config.yaml
hidden_act: "swiglu"
norm_place: "pre"
norm_eps: 1e-05
positions: "rope"
rope_fraction: 1.0
tie_word_embeddings: false
parallel_block: false
init_std_qkv: 0.0288
init_std_down: 0.0412
max_seq_len: 768
doc_mask: true
dataset: "wikipedia_en"
Each number is 500 + 25 x the weight over its row's rms, rounded and kept within 0 to 999. Layers, rows and columns count from 0. Numbers have three digits each. The size before them is the row's rms in percent of the matrix's.

# layer 7 MLP gate, 832x320, rms 0.0405, rows 631-645, columns 256-319
103:524504501550455492521484478472516500494528500514503478463509487469510492453501495505486486489515523484508466501498518537523525535477450497508499489500475551473485534516507491485491488491496504
099:510480531442513495484452491445507515521463470531452499496492527482438512510516505502460499493499537527499471495481521458533506460465506489537483512526522521477484497540504488495503546458493532
094:511518480494468459478464478474477508462543499515526510518518498505474508533522497490485515501505487509467465468497503510490509528512541555490484464480494485497511477467507507498514466482518515
112:524550497543531490483511486489506555528534519495476507483529491503472464487494488482509464507462529533508542502553503493493525531496538487531467503547508517531505490511503479510447506544525545
102:537524469476514486507484492496543511503512464471467474513477503498500501471557544577521570544522531520483486488537461549504500491479546516506542530488490542493511504499504516528567500526466518
100:472468510528490507487506453488535477468500487498476537512501494489552470494525460510477492480515468517526487510483515487527468465464529536438514534492482514497498533473498487508467484519494502
105:513480519491509516527467498511465504472474499518501471463546511480517443533519491500511568506527545473488482494507550494492515551464516511443546448502521513500523534475485488470506500522484507
105:498525495472457525467510523479490480509542485516501501535540496476510481467494539518557436492483482511477516501493515528467465486510474519496474484509521529483502501512511526489543513508454504
105:482497483520464526494500480502492519489527501509500483483495458517489495517486501537490519502485472461514528524466468479463498517500533449522488452510481521478530505483448507518472458517514481
101:479480506483454539530544551480487484506520534478494521493537469467513481516490509506477494534463503486465464473468509498496453494498494443479507504499476488461502440500464538482524512465523525
098:475528477523486481494527470517457449515459505506532511497524480486491517519519490534509451515527507483509517490506501517481482508492493527492486488535491479516438463510487469485535536489473507
098:480504503527483545519484506487475515482467502497473499471528516520520508471481486508470510488473480513519498474553498500510529500477428527511529535501549534520517467534508495511485527486535515
102:456471534532527502506460491464445503490473489467511510517507490479482490497495505538537535516502474556526495461534500558534534510501524486516553511477499469516485506461473533501479477506493542
097:519508535497502542499516485520519529446545465469464494473477480502503529539501470453494498492560527513496519521490518491479481476514497486495514497483524508495478516530489448515508502493451508
097:487425514490449478511481494498485510511475471448521530501460528527511494512495484487432460506490538549457469470469505532512518542508486513484466437490503507510509541505496478524518516495521475
# layer 7 MLP up, 832x320, rms 0.0419, rows 631-644, columns 256-319
104:515486505462531474520486498482507493499502503553527502471468506559491497484513498465526470463505496416524485528502517468527504477474505517499493502521526499493475523485440486489461509523517478
101:500501457508521503497548511456531505469490531479489491511509516501512506536513462484510482502504537481464489495486505500502462455454481511511495474542501500481469484503495501529505496477500492
092:500510497520480453502491476494527456478479499469537484514547564492476523469502512544530507501490504468470477499532465510545536456533522538515478535469463520515511472504516484508500480481502467
106:470462467501457497488458482514499506473485505511498482484507513514528520514480523491464501537508500464529503490501495494524437486501531571505490487491482489505482510494473529480535494444491500
095:529521489487481493490500486508492473503531479454492524543476534533483510502506508571510477501537489526484488504507492496469484492512548491521500461508517532467473480499487499492500475506479411
097:516455472511476465493489529516524489521507517494533516489571501514490481447504496517479509486478512470533526505534532510500455513466481461518497535484449560508505477501498509559519502487487521
105:523528528518548519541515506467492505502502506545468467489532513545505453495470501512526540503499509528494479517469482516481528508524521506500522451510474523519526509471480489519530531504455532
104:508487538503513493496453490444492536505491499465477489496486497483551472505517466468498486490505474492475499490477523464521553475466513546501532527435486478492515514483476495475537527494509477
101:534479516500451506523561503457502533495502506526468526503468476489504522465528499479511534490502494484527477494530480525522520493436441524522490465490501517472517495515487529503556505516525509
104:463516523475544498486469524525476529492492503459529522504483499457451463517488470523505533466495502486500495527518498498404503474503461496506496502496512475532470482521496505530477475502461500
097:511485507506516530496518491469478490502523515490456553547510512468515511473491510504511543500532554446459501536496519486503498472477468500482505480495487521503505475520508479473464512457512479
096:502495485533481482494451479503480517481466512523521552492466479463522434474526510520506503571500478552462500483493550520515508478474487504508527463485512475499527544486483514492491495471480516
107:490506486501515511499448484487482526461485572512524448524485484521496508472484512514442514493519531486501576483502516497508494516500510510467469442515517488481503470509493534575469450532479518
102:476534473507548543453485510517490536559480479492467488515488475484499503517524466525493528461514514516521513509546451489456511519505528518488507535514466469504516512494503507473511516499517497
# layer 7 MLP down (transposed), 832x320, rms 0.0413, rows 631-644, columns 256-319
101:499450475467515490497509457530521451538525431520518506488493500552480450549478532507517457511540504478503467508472523448496450489498509497521532507530518475489487482488476563485512516470489502
103:510485503490456482465513495496515498497536519457472523545527484463501527502479499495529438506521490443446494482511492502499450474487529517505491526515502538525447525558508498496468477491471501
099:508498544520488495514493481426501510473502513483496534520495494536521479474527518481485509512504456487507511507461483478484507511527502468477506516508483516441501462491483533492534484526505512
067:481532490503475487519538490472495465502506479493506512502505492485516454524487534498500487515504525505502496526481490480491518526533483516498501500505501515477513498505537458476498477489508500
095:505500517510510538504473513512503513512524471534540520506467527505524535481508470482510469520512522491528491442507499504496528518479517506466502470483485472505520526527474536494551508485527494
100:516487523490481506520549538464484526512529501505549470518524487465481492508473524502498464501492521529468448464500486500501568512484483486503517504483488498522460486536483524522522506524535523
110:500501521533508472507553486463504492519487449490487510525536514508461480450538495518512497517485508510473527528476457505486506482508463505518460476530485509490508485498490513515483501492494487
101:490499494488522508517495527496476488479513438502493492475446489491465449474505512483471505509435488523500516475462479493495465521483472494542494506473487454489515493491477544497493460490517489
102:517502504516478481438508480518498526482489469478531481498532482495524487508467481490517446484495458462455512464454541450521500523547504483485503504465489534546513506500562512511429482538539447
103:500479490504487521502448514516542497461543540456504502504496529451500483467563465475485500502512494520476444505519518475486474517525507539494503487473476495506504523508483504455495571467507472
099:503452483512514490506530550471499503500469528474482535495484495499488519496506493537502483468462491509509499461509485510499539447471503458478521501447463479542529488540479552517525500473484506
096:509503480489446483482508491496497477472494515509494510509479508489504522459478475498521491479509507526464496458535549502496506492519518518489521546479454522536509504489516514522497535535520513
103:502494499501518489512469491455500499481507534496536507519480511494495493516537488462489499442503497537506474483507519483522526450502494518526521496486532541465572559510490487511516488467464482
098:502544496502518511560505486489485487489493502474521496501490519499531553480522477453484507495470482499493511466512505468503538516503479490522522530498469460494485499492462502485533469478601522